{
  "n_layer": 12,
  "d_model": 192,
  "n_head": 3,
  "n_kv_head": 3,
  "head_dim": 64,
  "d_mlp": 768,
  "vocab_size": 8192,
  "activation": "tanh_gelu",
  "norm": "layernorm",
  "norm_place": "pre",
  "norm_eps": 1e-05,
  "positions": "learned",
  "qk_norm": false,
  "attn_scale": 0.125,
  "bias": "all",
  "tie_embeddings": true,
  "parallel_block": false,
  "init": "normal",
  "init_std_qkv": 0.0499,
  "init_std_o": 0.062,
  "init_std_up": 0.0715,
  "init_std_down": 0.0715,
  "optimizer": "soap_variant",
  "lr": 0.00528,
  "weight_decay": 0.0,
  "lr_head": 0.00649,
  "warmup_steps": 200,
  "schedule": "wsd",
  "decay_fraction": 1.0,
  "decay_shape": "linear",
  "final_lr_fraction": 0.0,
  "batch_tokens": [32768, 65536, 98304],
  "seq_len": 128,
  "doc_mask": true,
  "train_tokens": 247500000,
  "steps": 4046,
  "dataset": "wikipedia_en"
}
Each number is 128 + 24 x the weight over its row's rms, rounded and kept within 0 to 255. Layers, rows and columns count from 0. The size above them is the row's rms in percent of the matrix's.

# layer 8 MLP up, 768x192, rms 0.0716, rows 486-521, columns 96-191
size [ 98 114  95 104 106  90 101  96 104  94  98  94 100 104  93 100 102 105  94  89  99 105  94 107  99 100 101 100  97  96  97  98 102 107 100 104]
[[174 149 154 115 119 129 113 139 151 115 130 151 100 101 113 101 136 136 118  91 148 134 133 127 105 150 154 135 130 121 127 117 132 101 126 144 142 133 103 130 113 131 130 118  79  82 160 126 118 116  90 144  97 114 132 106 106  86  76 139 164  95 131 135 118  99 165 150 139 124 137 106 146 140 108  71 138 183 137 110 104 134  95 152  96 106 151 184 123 143 109 139 103 158 162 139]
 [153 115 123 169 133  96 170  70 113 151  98 124 116 125 122 138 123 101 125  86  76 110 128 124 126 146 129 118 168  82 147  99  92 150 124 126 109 118 137 129 107 130  70 118 117 108 144 104 101 130  80 154 115 100 113 122 138 115 103 105 179 111  99 128 128  93 114 117 148 165 149 128 118 182 124 126 106 134 111 103 164 125 123 138  71 122 155 127  62 117 108 158 108 132 128 142]
 [152 126 127  70 128 152 140 130 175 126 118 164 135 113 135 124 132 105 128 155 124 152 111 108 152 159 144 169 155 122 135 153  99 144 115 115 133 117 143 146  88 147 114 109  80 121 101  97 157 173  90  97 107 153 146 173 123 132 125 142 162 175 123 142 156 118 103 130 170 122 106 100 101 151 133 101 113 150 112 136 123 133  84  99  99 101 118 142 155 125 167 106 142 115 123 141]
 [114  95  93 121 148  89 140 160 149 110 116 134 109 131 117  81 178 149 174 151 122 154 123 132 130 125 113 102 121 154 140 128 152  83 168 125 131 118 120 138 114 116 122 146 124 160 126 134 146 112 126 138  92 122 128 116  45 147 117 122 150 149 130 140 154 158  80 143 132 128 131 134 120 129 127 140 170 115  93 163 145 144  92 139 108  89  90  94  74 114 134 137 147  97 143 138]
 [ 89 127 151 119 144 103 127 136 135 134 150 152 119 148  98 145 139 152 147 129 125 113 161 141 115 172 167 151 128 138  98 130 137 127 104 116 159  92  85 137 109 110 142 108 148 142  90 129 107 120  96 100  96 141 140 141 106 103 161 114 174 167 111 129 108 105 101 132 119 112 140 131 143 141 113 159 138  85 108 119  84 113 136 187 113 131 145 145 133 169 117 113 153 180  91 134]
 [132 144 116 204 107 113 134 121 122 139  98 149 140 139  83 100 135 104 133 130 120 154 163  80 112 109 159 146 138 100  99  86 123 107 142 108 127 109 127 130 102 115 148 175 142 142 146 112 124 129  73 163 108  58 145 122 108 165 129 181 127 137 111 131 173 114 170 117 143 136 133 122 129 129 117 106 123 115 114 129  67 128 115 150 122 121  95 187 133 130 145 149 116 132 169 158]
 [148 156 118  95 191 119  80 132 101 139 144 135 117  88  79 130 135 159 127 111 121 115 131  82 138 147  91 153 148 143 121 131 132 130 117 125 133 134 119 101 133 121 119 106 130 127 178 142 117 147 144 108 100 166 115 155 130  82 121  86 148 171 109 153 147 111 119  97 125 139 120 156 124 125 108 191 122 111 103 150 128 141 145 111 132 157 100 156 136 208 111 124 137 128 127 111]
 [152  92 117 119  89 113 129 137 120 166 106 154  94 139 140 129 115 192 179 133 157 136 108  70 125 173 130 143 163 109 115 140 105  84 106 133 143 119  74 159 143 123 128 145 131 171 124 142  92 127 108 134 112 150 116 125 154 138 135 137 142 159 123 121 125 111 134 111 115 138 134 157 139 135 149 109 131 159 127  68 120 133 181 141 151 151 132 140 124 123 100 107 132 116 121 150]
 [124 120 174 138 129 160 136 135 153 192 144 119 129 131 132 117 119 100 122 135 132 109 135 115 170  92 126 137 153 167 159 124 145  81 140 159 152 153 148 136 156 154 146 191 140 153 143 105 137 127 110 122 156 168 124 143 139 107 157 136 132 142 136 138 149 100 151 111 104 120 158 110 121  76  96 122 120 121 132 102 112 145 169 125 119 139 158 142 121 173 151 118 106 146  85 169]
 [146 150 129 155 134 152 127  71  87 146 144 105 106 147 157 152  81 115 113 122 140 153 169 131 135 109 119 133 108 127 110 157 100  98 143 128 149 112 118  77 114 121  85 129 145 134 127 154 173 165  79 113 114 116 122 133 149  87 119 155 123 144 164 132 108 178  98 126 124 159 109 131 167 136 138 121 123 150 132 150 128 140 102 107 110 146 108 131 121 139  96 127 110 162 118 139]
 [145 119 141 112 116 136 135  97 128 128 163 130  89 129 159 147 135  91 128 120 101 145 167 115 137 129 106 155  99 144 102 120 113 128 140 130 136 100 107 139 146  84 187 156 131  93 127 136 127 145 119 111 126 148 129 121 141 132  68 152 141 139 128 146 135 134 168 153 111 150 105 144  61 118 134 111 128 149 120 154 191 104 144 145 104 145 132 140  93 108 140 103 139 127 147 153]
 [139 122 120 133 117  98 114 143 133 104  94 109 102  79 146 149 131 102 163 114  99 116  91  87 161 136 115 165 148 134 118 107 126 120 128 128 183 130  95 142  93 124 126 150  89 173 118 152  80 132 131 144 130 123  97 163 127 100 113  84 123 156 122 139 176 133 114 114 122 124 141 122 155 111 111 130  83  99 131 172 130 131 105 162  89  85 129 127 122 121 133 117 152 128 117 132]
 [110 144 126 164 156 121 121 143 158 113 112 101 124 120 138 143 122  97 105 156  95 142 115 142 133 127 141 111  90 179 137 137 162 157 159  82  87  71 131 135 134 134 158 105 127  89 103  99 104  88 114  99 147 146 121 119 130 137  95 130  88 109 133 156 116  93 130 140 103 137 174 134 143 142 101 109 144 164 161 134 128 150 116 178 121 122 129 161 133 114  80 175 114 116 107 178]
 [169 133 175  93 136 137 106 159 127 174 162 169 123 116 139 177 127 108 123 160 117 122 130 144 116 161 118 128 113 108 136 105 150  94 145 146 172 166 152 132 121 111  94 149 147 177 180 126 147 111  95 146 117 142 112 120 164  99 136 127 149 125 128 180 153 120 134 112 144 121 137 108 132 122 111 109 109 153 121 149 154  87 164 123 123 128  82 118 117 124 105 141 130 164 152 120]
 [186 111 147 124 102  96 129 175 136 126 128 145  87 111 160 124 120 159 136  89 186 111  99 170 150 107 121 103 149 118 131 110 139 123  97  73 133  85 124 132 151  91 132 125 120 118 112 130 122 142 111 128 120 115 131 113 140 107 138 142 129  87 119 164 118 138  92 158 131 145  97  80 143 107  75 127 163 114 128 144  91 129 102 174 106 126 164  96 124 131  83 102 141 141 102  94]
 [122 118 149 151 155  74 126 127  97 130 128 135 160 155 150 103 143 133 156 124 108 147 137 128 129 156  85 131 134 166 132 115 146 120 148 136 136 171 115 142 133 119 108 147 180 124 175 162 117 130 132 106 145 171 103 102 142 124 112 122 114 126 140 100 135 131 104 167 134 118  96 152 118 173 132 132 123 132  84 117  96 138 123 104 134 117 100 125 151 126 140  61 111 136 143 153]
 [176  88 125 139 123 124 112 149 100 105 148 133  91 178 145 151 125 144 116 109 133  86 138 139 141 189 103 122  86 112 136 109 122 136 193 126 161 154 117 140 158 104 133  92 102 116  91 112 102 159 109 113 120 126 152 113 149 103 104 148 111 155 145 108 182 147 109  66 132 130 126 140 114 111 108 210 127  97 110 153 110 123 135 164  86 127 132 117  92 134 139 146 114 129 107 154]
 [138 186  72  96 150 142 147  94 123 152 154 194 155 152 146 127 130 145 102 184 123 150  95 116 116 173 130 133 134 108 180 161 146 146 123 125 113  91  88 112 128 123 117  89 208 101 132 111 104  68 108 161  99 112 127 144 139 156 107 134 153 141 123 122  94 108 108  80 125 100 137 131 137 152 103 126 146 129 128 146 141 134 149 164  90 168 161 164 142 165 114 102 127 125 157 149]
 [ 88 149 154 128  65 115 141 145 122 112  90 138 134 153 113 140 176 142 110 117 155 167 162 114 109 146 107 114  77 138  96 133 106 112 133 168 148 145 169  91 149 146 115 113 118 186 101 143 117 172 122 154 134 113  96 121 131 104 100  98  98 124 117  98 159  93 164  97 119 137 119 113 135 116  93  97 143 143 112 128 132  95 116 151 154 150 141 151 121 127 158  98 121 149 107 139]
 [108  99 127 108  97 103 127 125 107 147 146 180 137  72 136 157 117  93 127 143  88 161 149 132 155 108 143  75 129 106 106  93 149  93 108 146 130 129  64 172  94 132  79 150 145 143  78 137 140  92 113 151  96 138 111 110 140 162 130 108 100  81 165 168 123 123 165 129 138 128 118 137 139  93 115 138 149 108 164 127 118 125 119 142 123 151 107 139 140 124  88 177 136 141 154 146]
 [143 101 159 103  80 159  86 121 128 131 131 135 138 103 113 146 120 125 175 102 172 132 111 117 160 167 115 143 115 165 110 139 127 121 149  87 126  99  74 108 123 116 137 146 131 138 170 123 127 111 105 185 144 161 121 159 146 135 142 179 119 120 143 168 175 115 148 121  95 174 143 141 141 116 142 101 148 164 117 136 108 101 133  75 160 117 155 134  96 187 112 135 184 108 140 115]
 [133 140  90 168 172 109 132 126  85 119 169 104 123 138 144 184 146 113 121 172  95 108 144 126 124 130 110 141 118 130  77 129 136 138 130  82 103 116  97 104 140 136 154 102 116 122 125 111  91 136 162  94  90 126 110 133 132 129 129 161 169 119 160 124 140  92 141 148 119 125 160 106 125 152  66 114 140 126 131 173 120 154 108 125 118 124  98 121 147 107 121 131 130  83 118 140]
 [141 122 144 160 178 155 134 171 154 178 127 154  84 138 136 107 106 146 112 131 112 148 145  83 124 166 126 138 101 145  97 149 165 154 155 119 138  97 139 151 112 115 125 128 139 135 154  97 153 142 142 122  90  89 110 141 115 133 119  90 143  93 155 172 129  73 118 127 110 109 135 104 135 119 154 123 101 153 175  91 149 140 142 121 110 144  85 126 164 128 132 107 144 112 120 159]
 [138 107 169 172 115 157  75 118 127 133 169 107 105 139 122 125 122 150  89 118 156 149 108 147 124 138 144  80 135 132 124 139 147 163 130 119 145 126  96 161 158 109 144 107  91  94  98 151 100 122 104 112 125 166 153 152 104 152  97 124 145  91 112 118 152  81 146 172 159 146 168 131 125 136 146 109 153 161 152 126 144 177 112  88 143 179 111  94 108  86 157 123 120 161 114 118]
 [103  79 135 115 126 140 136 132 130 129  88  84 114 145 133 175 119 152 116  97 109 148 141  80 141 141  96 110  85 125 119 158 110 126 140 132 115 130 166 114 132 109  92 157 115 141 117 128 192 129  99 137 122  99 112 133 175 134 131 138  92 134 154 147 122 113  97 133 139 177 119 170 122 114 106 124 107 105 138 157 122 108 103 155 115  87  46 125 110 113 121 140 158 129 119  78]
 [155 118 141 120 176 105 103  97  88 146 109 140  85 136 113 120 149 129 122 129 148 117 125  67 177  99 113 131 127 131 209 134 149 126 101 147 136 123  99  79 118 107 116 137 127 141 109 180 124 127 115  76 157 151 110 177 112 126 104 162 124 161 120  83 118 133 163 123 123 137 133 198 115 126 120 166 130 152 128 140 125 103  96 118 117 121 115 109 121 135 122 160 127 121 142  96]
 [122 101 116  83 157 109 134 140 156 159 107 150 180 133 150 112 137  90 144  85 144 129 148 104 150 152 130 152 147 144 132  92 113 133 154 103 116  85 129 115 132 114 107 163 123 100 114 139 114 110 138 107 131 122 107 137 137 103 140 134 170 128 130 133 111 120 106 117 129 137 134 119 106  86 124 122 113 108 110 165 160 134 103  98 125 130 137 151 142  87 127 154  82 115 163 122]
 [140 130  73 161 158 133 132 138 126 145 159 140 127  97 101  97 122  89 137 135 124 141 110 116  76 137 140 117 159 141  99 154 152 176 107 145 177 125 118  83 121  74  97 105 149 175 130  92 128  99 169 170  77 120 135 129 111 110 119 143 103 137  91  92 160  96 150 110 134 128 176  99 106 107 119 140  91 148 157 144 109 179 118 143 108 118 136 104 142 156  95 144 139 121 112 128]
 [132  94 131 118 133 118 124 128 143 142 126  97 108 132 162 104 159 122 167 122  87 148 153 151 160 116 159 127 122  79  85 115 137 184 141 158 120 133  96 106 120 118  94 169  83 168 133 127 103 131 134 141 140 116 190 132 145 132 104 118 137 134 131 128 153 145 119 163 184 126 116 122 131 109  83 133 126  97 147 106 127 132 147 153 148 113 124 140 121  93 104 113 124 161 124 120]
 [187 146 156 114 174 118 122 140 147 140 136 145 104 136 171 140 106 109 157 125 134 111 105 144 122 106  96 175 159 156 104 132 106 153 122 151 147 157  85  97 146 112 146 142 177 134 141 146  98 122  94 143 110 103 145 149  98 169 131 169 124 173 158 109 116 130 139 176 120 148 126 195 113 127 114 148 161  86 153 150 131 104 104 131 138 113 115 155 119 146 123 110 111 121 120 136]
 [196 166 108 137 157 140 145 135 163 133 156 143 128 159 171 180 131 184 126 133 137 133 137 121  76 120 126 118 129 177 119 166 146 128 168 113 117 107 117 146 112 150 137 199 132 179 108 143 126 108 117  95 130 139 123 117  94 118 108 146  79 125 153  88 155 102 104 141 163  99 119 131 105 106 127 142 128 122 133 130 120 114 153 121 153 131 102 107 118 129 114 171 144  86 119 102]
 [118 104  90 142 138 118 133 170 162  99 138 163 134 115  90 105 172 113 104 165 115 129  81 142 121  94 167 113 114 143  95 142 163 137 136 142 162 146 119 102  81 102 146 114 155 108 114  96  79 161  90 112 139  97 147 170 124 157 164 136 119 115 133 144  90 152 119 166 105 117 102 105  83 122 102 142 132 107 148 141 148 139 147  83 111 100 148 122  86 114  83 146 104 174 107 144]
 [129 132 157 128 126 117 134 163 161 180 157 139 106 140 123  73 127 164 120 108 106 180 125 149 149 152 142 126 141 155 133 123 129 149  87 116 182 191 134 137 163 155 154 138  87 113 119 178 124 126 107 111 138 130 126 130 139 138 162 141 141 115 133 114 138 161 167 150 110 137 118 147 136 120 107 153 137  80  86 132 126 169 126  94 149 131 152 152 156 137 132 128 141 134 106 134]
 [151 120 148 124 146 109 149  96 123 133 181 107 160 111 154 123 172 105 106  95 110 120 158 107 144 100 132 127 138 104 121 166 126 145 103 136  79 112 131 147 119  93 122  95 133 142 129 105 120 133 145 162 126 112 105 115 133 132  78 177 125 137 154 129 113 101 121  90 153 134 164 155 126 141 137 148 144 144 160 163 144 119 102 155 157 164 139 183 148 108 156 134 146  88 112 132]
 [134 125 152 115 126 178 148  67 109 123 148 130 174 150 129 156 132 124 145 138 136 145 126 128 106 127 139 138 153 130 164 163 116 183  95 126 127 134 159 140 120  74 139 136 100 149 180 136 158  96 127 153 129  91 122 155 158 144 144 143 125  91 115 139  91 133  88 141 112 105 171  90 141  93 108 123  96 145 135 128 111  86 145 146 130 110 143 102  87 120  99 140 160 122  96 133]
 [155 145 105 139 123 131 100 100 131 151 109 150 125 111 125  92 115 109 115 148 131 143  99 109 133 132 105 114 122 120 160 136 111 149 159 100 105 100 133 115 143 153 113 144 160 114 156 113 113 143 126 131  97 132 179 116 207 129 112 141 131 148 129  98 102  83 115 126 159  94 100 123 172  97 141 119 100 143 108 147 124 122 175 133 112 180 120 115 128 161 154 108 108 142  83 166]]
# layer 8 MLP down (transposed), 768x192, rms 0.0718, rows 486-521, columns 96-191
size [105 110  93 102  94  94  98 104 103  95  90  98  96 105  91  86  94 109 102  88  98  99 103 102  92  99 105  91  89  95  98  95 107 103 103 112]
[[103 115 128  97 150 147 136 103 155  90 106 127  64 133 116 168 154 121 144 130 122 147 120 103 133 145 168 133 114 119 155 137 123 111 159 150 135 112 169 143 134 146 135 146 117 121 129 122 112 115  84 115 117 137 133 105 148 143 143 101  86 128 107  81 100 119 138 102 157 137 167 146 113 136  91 128 116 164 127 133 132 107  98 102 138 156  74 105 110 127 124 159 126 181 155 106]
 [114 141 143 116 141 133 177 148  96 120 156  83 152 143  99 132 123 104 124 152  95 154 121 155 107 196 121 122 132 151 123  96 106 119  98 116 149 106  89 103 133 129 100 157 158 109 102 111 103 122 165 102 142 124 126 128 107 144 118 102 178 127 117 163 101 117 146 110 149 143 137 153 135 119 141 155 152 132  98 162 134 153 120 130 112 120 115 146 117 129 111  80 164  99  99  93]
 [174 100 128  94 171 116 147 188 119  75 116 145 127 131 151 140 100 110 155 135 148 130 135 156 109 143 120 123  98 120 113 129 169 177 128 134 154 149 143 110 174 109 114 128 119 197 148 115 151 116 184  87 136 125 148 127  75 104 140 102 132 116 119 114 109 101 139 106 157 147 102 138 101 134 123 105 120 128 151 128 122 136 115 104 116 121 129 105 130 102 131  79 158 131 128 159]
 [120 114  82 110 126 121 152  82 151 154 123 141  89 149 114 140 101 127 119 104  99  95 161 123 111 137 100 119 115  68 122 125 174 112  76  97 141  90 156 126 119 137 118 149 125 152 142 124 131 119 152 117  97 114 140 134 180 110 150 165 107 125 125 125 149 111 144 155  84 104 114 117 164 134 152 130  84 156 126 146 145 155 142 101  94 116 118 143 145 109 172 156  78 159 140 166]
 [141 166 143 114  99 139 146 141 115 165 112  94 177 135  97 153 170 114 134 121 165 105 149 115 126 106 129  94 112 137 160 111 105 141 116 135 155 142 148 112 115 132 154 107 122  88 124 120 144 153 148 116 133  92 130 131 104 143 133 147 105 138 122 144 135 109 127 132  58 151 111 115 127 107 133 120 167 128 161 119 186 164 133  97 105 136 130 127 123 133 135 116 112 142 139 167]
 [ 99 143 130 191 133 167 104 150 131 112 102 116 148 111 112 160 126 121  99 122 108 170 111 151 105 118 135  96 116 149 118 145 142 145 163 137 124 158 105 137 140 143 102 135  96 173 126 110 129 118 165 118 127 124 149 115 113 102 122 158 135 115 106 156 116 124  84 180 147 119 137 109 114 136 143 142 171 159  90 150 106 120  95 148 121 139 163 151 118 144 136 156 100 106  80 131]
 [128  87 126 123 118 131 184 145 124  71 125 168 117 153 165 139 135 128 170 157 165 125 117 133  98 141 127 120 134 121 129 153 128 141 111 105 120 168 130  87 157 131 127 113 142 138 115 155 134  96 124 185 118 146 125 114  94 119 159 149 144 133 119 131 125 141 118 121 103 134 154 146 119 102 143  45 121 160  83 130 129 123 131 132 122 108 201 115  90 101 145 158 158 103 109 163]
 [135 142  83 111 149  72 145 146 125 141 144  63 111 102 141 117 122  91 103 175 108  99 121 119 135 132 131 154 108 130 122  74 145 167 135 120  85 149 149 146 105  99  95 174 153 119 151 113 107 103  87 127 127 126 122 106 123 123 158 131 119 152 162 105 123 119 157 115  95 151 103 110  75 145 132 141 140 132  95 102  99 114 149 167 134  83 149 124 128 135 104 143 119 104 149 141]
 [108 131 129 151 166 159 158 126 177  85 143 156 112 124 139 106 152 159  83 165 131 126  99 162 135 130 120 112 135 146 111 132 147 116 128  91 133 147 164 103 125 157 134 177 126 108 110  81 104 109 111  88 117 108 142 142 138 132 123 137 115 104 112  98  96 155 144  58 165 157 119 141 100 150 108 165 140 124 122 153 137 116 133  88 157 156 159 107 160 113 145 118 145 111 117 129]
 [102 140 176 119 132 101 115 122 117 101 166 124 111 103 122 126 128 109  96 134 129 122 123 131 130  73 126 118 140 130  90 120 146 116 154 116 124 126 144 156 105 144 158 115 126 129 120 104 108  82 122 142 115 124  91 138 120 179 120 103 125 178 118 138 136 129 124 117 145  96 114 116 134 134  83 139 140 120 155 117 167 135 133 148 129 153 149  81  88 104  99 118 147  97 112 131]
 [106 113 115 111 116 127 144 122 113 156 134 185 158 134  90 140 125 143 135 131  99  58 141 118 163 150 128 129 179 161 146  82 107 195 155 123 137 121 129 135 123 116 165 146 152 127 119 138 109 119 114 117 129 131 117  86 156 110 130  93 109 143 111 146  85 138 147  99 152 126 155 103 113 135 113 150 140 141 149  90 121 125 122 127 135  76 106 120 140 126 150 151  94 147  84  62]
 [135 133 127 104 153 152 113 162 138 146 146 156 146 116 113 162 139 152 147 133  82 131 112 140 138  99 181 107 129 125 100 111 108 178 131 141  95  85 121 144 129 150 130 148 151 137 130 102 162  93 139 112 122 137 115 139 153 156 126 165 133 131 159  85 130 116 106 116 137 146 124 160 113 147 146 107 158 149 120 101 127 155 151 112 113 183 107 127 134 142 138  85  77 112 152 136]
 [ 97 138  94 160 142 124 102 128  94 184 124 172  98 142 111 144 124 127 170 119 101 134 150 111 120 154 119  86 153 129 110 125  79 100 125 143 160 120 140 112 130 113  80 145 148 104  80 151 132 113 146 111 135 115 127 134 151 103 123 139 114 135 119 150 157 119 116 164  71 120 109 145 156 130 147 139 132 156 118 166 109 131 113 116 129  81  98 127 144 175 142 120  87 176 133  93]
 [110 159 147 150  88 153 122 110 127 124 127 130 106  83 135  96 151 101 126 165 125 122 152 161 141 137 171  93 145 125 104 154 102 111 122 144 107 157 156 147 141 162 116 120 127 165 144 157 106 126 110 135 115 109 143 101 128 143 104 124  92 138 133 102 151 144 148 109 130 128 109 126 164 140 104 125 146  94 166  99 125 101 155 115 179 101 113 142 126 133 130 113 157 122 127 133]
 [106 139 148 129 131 146 117  95 119 130 153 130 116 118 110 119  99 139 114 144 100 124 112 166  89 162  94 113  77 118 156 111 118  80 128 118 115 139 102 139 140 149 104 107 150 128 168 143 131 105 124 142 133 107 112 118  93 108 133 134 144 190 164 100 121 149 152  65 116 139 146 177 135 132 187 136 112 139 155 118 154 166 153  90  98 123  88 115  77 148 155 124 123 155 142 115]
 [142  75  95 159 113 138 109  99 128  95 134 159 122  85 161 123 143 163 125 100 131 177 147 136 122 155 175 113 104 122 148 163 117 129  95  98 149 120 163 116 120 125 162  97  94 117  79 124 120 112 103 150 123 115 147 156 112 123 133 128 140  99 106 118 110  98 134 118  77 122 148 108 173 124 112 136  94  94 157 105 140 133 156 122 129 153 140 114 144 114 115 163 183 125 113 104]
 [ 99 118 157 155 137 136 109 118 142 100 127  82 151 144 152  98 107 116 169 132 154 195 122 108 119  96 171 124 136 111 116 156 111 158  61 177 143 100 112 108 105 119 109 120 129 128 145 103 168 112 152 127 142 145 116 154 121 139 142 107 146 107 108 152 122 108 123 175 128 116 117 118 153  95 120  97  96 150 144 124 135 128 142 118 140 124 140 100 133 154 144 106 136 141 120  74]
 [137 126 112  65 135 117 129 141 151 124  97 138 144  95 146 113 117 123 113 167 136 147 126 109 142 130  85 156 119 158 148 108 124 141 148 141 152 170 117 119 123  81 152 161  91  87 111 134 142 176 129 151 121 119  91 127 117 141 108 146  80  75 167 143 115  98 143 145 103 121 113  98 152 129 135  94 146 129 129 109 146 182 154 129 113 107 134 141 145  91 141 115  72 119  86 141]
 [170  81  91 112 132  83 161 123 166 109 131 166 161 126 110 100 123 156 161  91 126 126 152  73 117 121 129 112 155 124 142  86 128 157 148 157 113 124 118 131 100 124 149 138 119 140 141  38 181 141 132  88  85 109  97 129 139 134 141 116 144 123 113 154 136 137 113 184 126 184  96 110 126 163 106 131 125 164 136 118 126 135 122 126 101 168  94 126 127 137 113 127 175 129 142 135]
 [164 108 111  98 152 187 115 113 174 103 118 110 123 132 105 142 117 157 152 132 159 108 131 164 151 127  89 104 128 135 129 139 116 129 152 125 172 126 141 134 129 100 141 133 115 124 172 148 136 162 132 140 116 110 154 159 106 131 117 171 116 121 143 110  98 114 105 135 165 155 172  88 100 167 119 188 165 155 105  96 131 132 136 113 172 126 133 128  87 113 136 167 151 148  99 111]
 [181 123 128 145 101 135 137 137 120 109 131 102 140  99 148 105 124 131 156  89 143 147 152 144 120 151  95 163 141 106 159 142 135 139 112 146  91 145 146 126 170 140 150 109 135 123 112 128 117 128 112 118 105 122 140  77 117 122 142 136 116 149 143 131 111 152 109 124 113 113 152 147 151 145  76 122 129 154 159  99  79 126 181 142 119 117 141 122 132 134  96 157 135 118 134 118]
 [111 149 147  97 144 114 125 147 152 111 135 138 137  97 152 163 190 136 151 126 141 170 137 125 147 102 139 137 124  59 151 122 152 111 119 110 138 152 138 108 100  94 135 154 169 160 141 147 149 136 109 148 136 138 124 167 104 119 131  92 131 121 174  80 142 132 100 119 105 138 148 160 136 115 114 151 126  71 159 109 114  76 147 103 143 105 139 152 101 135 110 144  88 154 125 101]
 [128 116 139 122 120 101 115  98 151 152 126 141 134 171 196 145 128 136 161 123  95 122 146 136 138 152 120 144  92 105 144 143 114 147 120  73 112 141  89 149  99 150 136 157 117 101 137 165 132 117 168 128 118 111 144  94 107 154 129 141  95 133  94 149 103 157 158 135 118 118 139 101 104 106 175 136 122 121 156 126 109 160 115 179 109  91 142  74 108 104 136 114 120 150 114 112]
 [168 102 113 147  81 156 125 137 123 118 114 102 138 150 153  90 110 145 159 134 180 160 103 118 118 118 108 117 119 136 107 135  99 133 148 129 136 129 106 103 144 105 183 110 110 142 152 130 145 101 160 103 151 131 135 105  90 132 131 122 176 134 127 124 119 167 119 114 142 121 120 150 132 125 188  97 157 103 136  93 135 129 170 121 130 144 110 118  97 117 155 120 107 129 165 147]
 [120 121  87 107 143 125 143 109 142 130 151 181 143  85 127 137 150 140 146 171 141 128 135 137 152 130 111 127 131 171 116 158 112  98  77 101 136 135 141 124 125 143 103 118 158 122 130 106  95 122  93 147 138 152 103 127 157  88 183 118 128 146 139 146 134 175 131 116 103 132  81 118 121 155 123 137 163 136 150 114 116 108 111 104  69 129 116  88 141 150 149 104 152 188 111 103]
 [155 101 101 140 105 149 111 123 189  83  82 121 139 108 141 124 127 135  92 129 142 108 125 173 134 135 160 145 112 132  73 118 160 148 109 111 156 119 126 142  90 151 128 127 108 149 132 117 163 146  71 166 111 117 134 113 166 136 142 101 116 117 126 148 115 120 117 107 153 110 162 101 129 135 119 123 135 132 135  88 111 164 110  95  84  97 130  97 150 122 105 128 148 143 151 151]
 [103 132 126 132 101 119 104 111 126  91 123 157 170  93 104 113 111 142 111  76 149 143 122 128  98 110 128 104 111 152 103 136 159 160 165 143 140 101  96  85 120 146 135  59 165 133 126 106 101 138 139  79 146 171 152 111 136 118 119 117 133 127 139 100 127 106 105  98 123 163 140 173 153 153 112  82  87 118 115 147  95 122 134 106 131 110 105 135 157 127 132 146 138 149 165 137]
 [122 133 168 169 109 110 153 109 113 140 138 139 118 142 130  85 159 139 117 133  97  94 166 145 220 139 124 116 107 147 129 137 137 128 125 136  94 180 102 142 139 144 119 120 130 115 128 112 128 153 141 143 158 146 129 149 176 112 120  96 159 153 136 130 109 149 138 131 163 120 145 148  82 153 138 170  95 114  84 170 180  93 146 111 153 163 114 148  79 142 139 112 123 128 189 122]
 [101 107 129 154 154 146 108 138 108 124 128 145 122 110 158 125 110 129 126  93 159  93 100 113 169 101  96 137 163 106 173 131 125  61 141  93 152 133 167 154 144 147 160 127 153 129 140 181 146 105 152 122 157  96 123 121 107 124 181 148 117 125  94  69 183 127 109  91  87 117 113 130 126 120 133 124 139  96 127 165 105 105 147 143 125 103 126 117 104  84 103 129 129 129 112 111]
 [125 132 144 169 154 128 158 138 153 161  75 126 118 106 154 158 113 149 143 146 108 133 143 108 138 179 162 119 131 113 156 134 121 151 123 132 132  71 132 129 169 110 144 119  89 144 132 125  76 143 118 132  86 158 148 122 118 153 145 122 113 108  96 132 148  76 127  95 102 123 145  97  87 123 162 129 138 111 141 142 133 142 120 161 138 166 159 118  97 166 140  88 159  85 115  89]
 [152 124 106 111 145 143  98  98 126 118 179 114 134 156 133 152  72 105 138 146  86 150 162  92 138 117 142 151 103 104 135  99 144 135 133 137 154 114 104 142 153 112 162 112 133 120 107 113 113  99 160 118  75 193 135 148 149 142 139 133 139 148 124 124  88 126 138 158 117 154 150 124 121 128 141 107 133 106 121 161  73 120 139 133 115 125 113 119  86 123  95  74 109 134 142 138]
 [140 121 130 145 119 129 135 124 121 126  96  88  90 147  95 134  72 161 116 135 138 129 111 101 137 142  96 146  83 123 158 143  72 115 103 115  92  81 133 144 129 140 100 126 123 176 130 142 111 111 158 128 132  94 119 132 134 117 161 116 158 134 162  96 120 148 125 119 160 140 146 126 124 101 102  84 148 166 139 152 154 140 111 102 163  81  90 145 139 133 136  95 138 101 123 120]
 [130 165 151 118  74 124 185 161 146  81 124 169 133 121 115 126 163 135 132 113 131 145 105 141 138 166 119 110 108 172 138 110 136 143 126 136 132 148 109 128 129 155 141 146  83 121  89 135 108 142  91 152 112 109  99  88 132 118 158 120 156 159 179  84 121 177 191 170 119  89 125 120 162 145 140 180 132 125 109 153 105 161 104 120 102  97 133 129 102 119 127 129  51 134 115 103]
 [103 123 110  94 127 168 166 108 151 109 107  92  87 128 140 111  93 121  86 162 112 144  91 116 153 120 181 148 161 105 102 109 143 129 110  78 131 159 128  87 135 116 155 112 149  84 142 189 112 166 125 115 118 124 134 142 157 138 124 136 152 106 117 118  85 143 142  90 127 135 141 132 140 101 160 104 157 159 130  98 175  94 108 154 127 136 168 144 137 132 131  95 143 173  91 143]
 [173 125 123 118  89 138 131 125 109 148 102 124  89  95 140 100 107  84 115 162 140 146 145 160 161 131 142  91 118  86 132  94 117 133 158  90 109 113 110 127 101 165 120 133 140 140 137 125 149 143 134 124 196 102 127 114 129 127 127  96 164 134 128 111 120 195 117 129 170  98 104 106 107 132  98 148 122 121 101 178 118 139 145 156 119 119 114 128 141 126 111  89 148 159  75 128]
 [107 142 116 117 165 128 138 118 149 117 145 140 125  95 120 110 118 160 153  86 147 134 126 170 123 144  86 187 188 105 128 151 110 117 145 106 151  91 130 130  93 126 120 151 135  83 142 122 137  99 135 166 105 134 150  94 102 126 109  81 114 107 118 114 110 131 125 175 116  89 128 130 136 128 165 154 132 105 105 109 140 123 105 103  85 130 119 123 109  94 132 146 131 117 111 141]]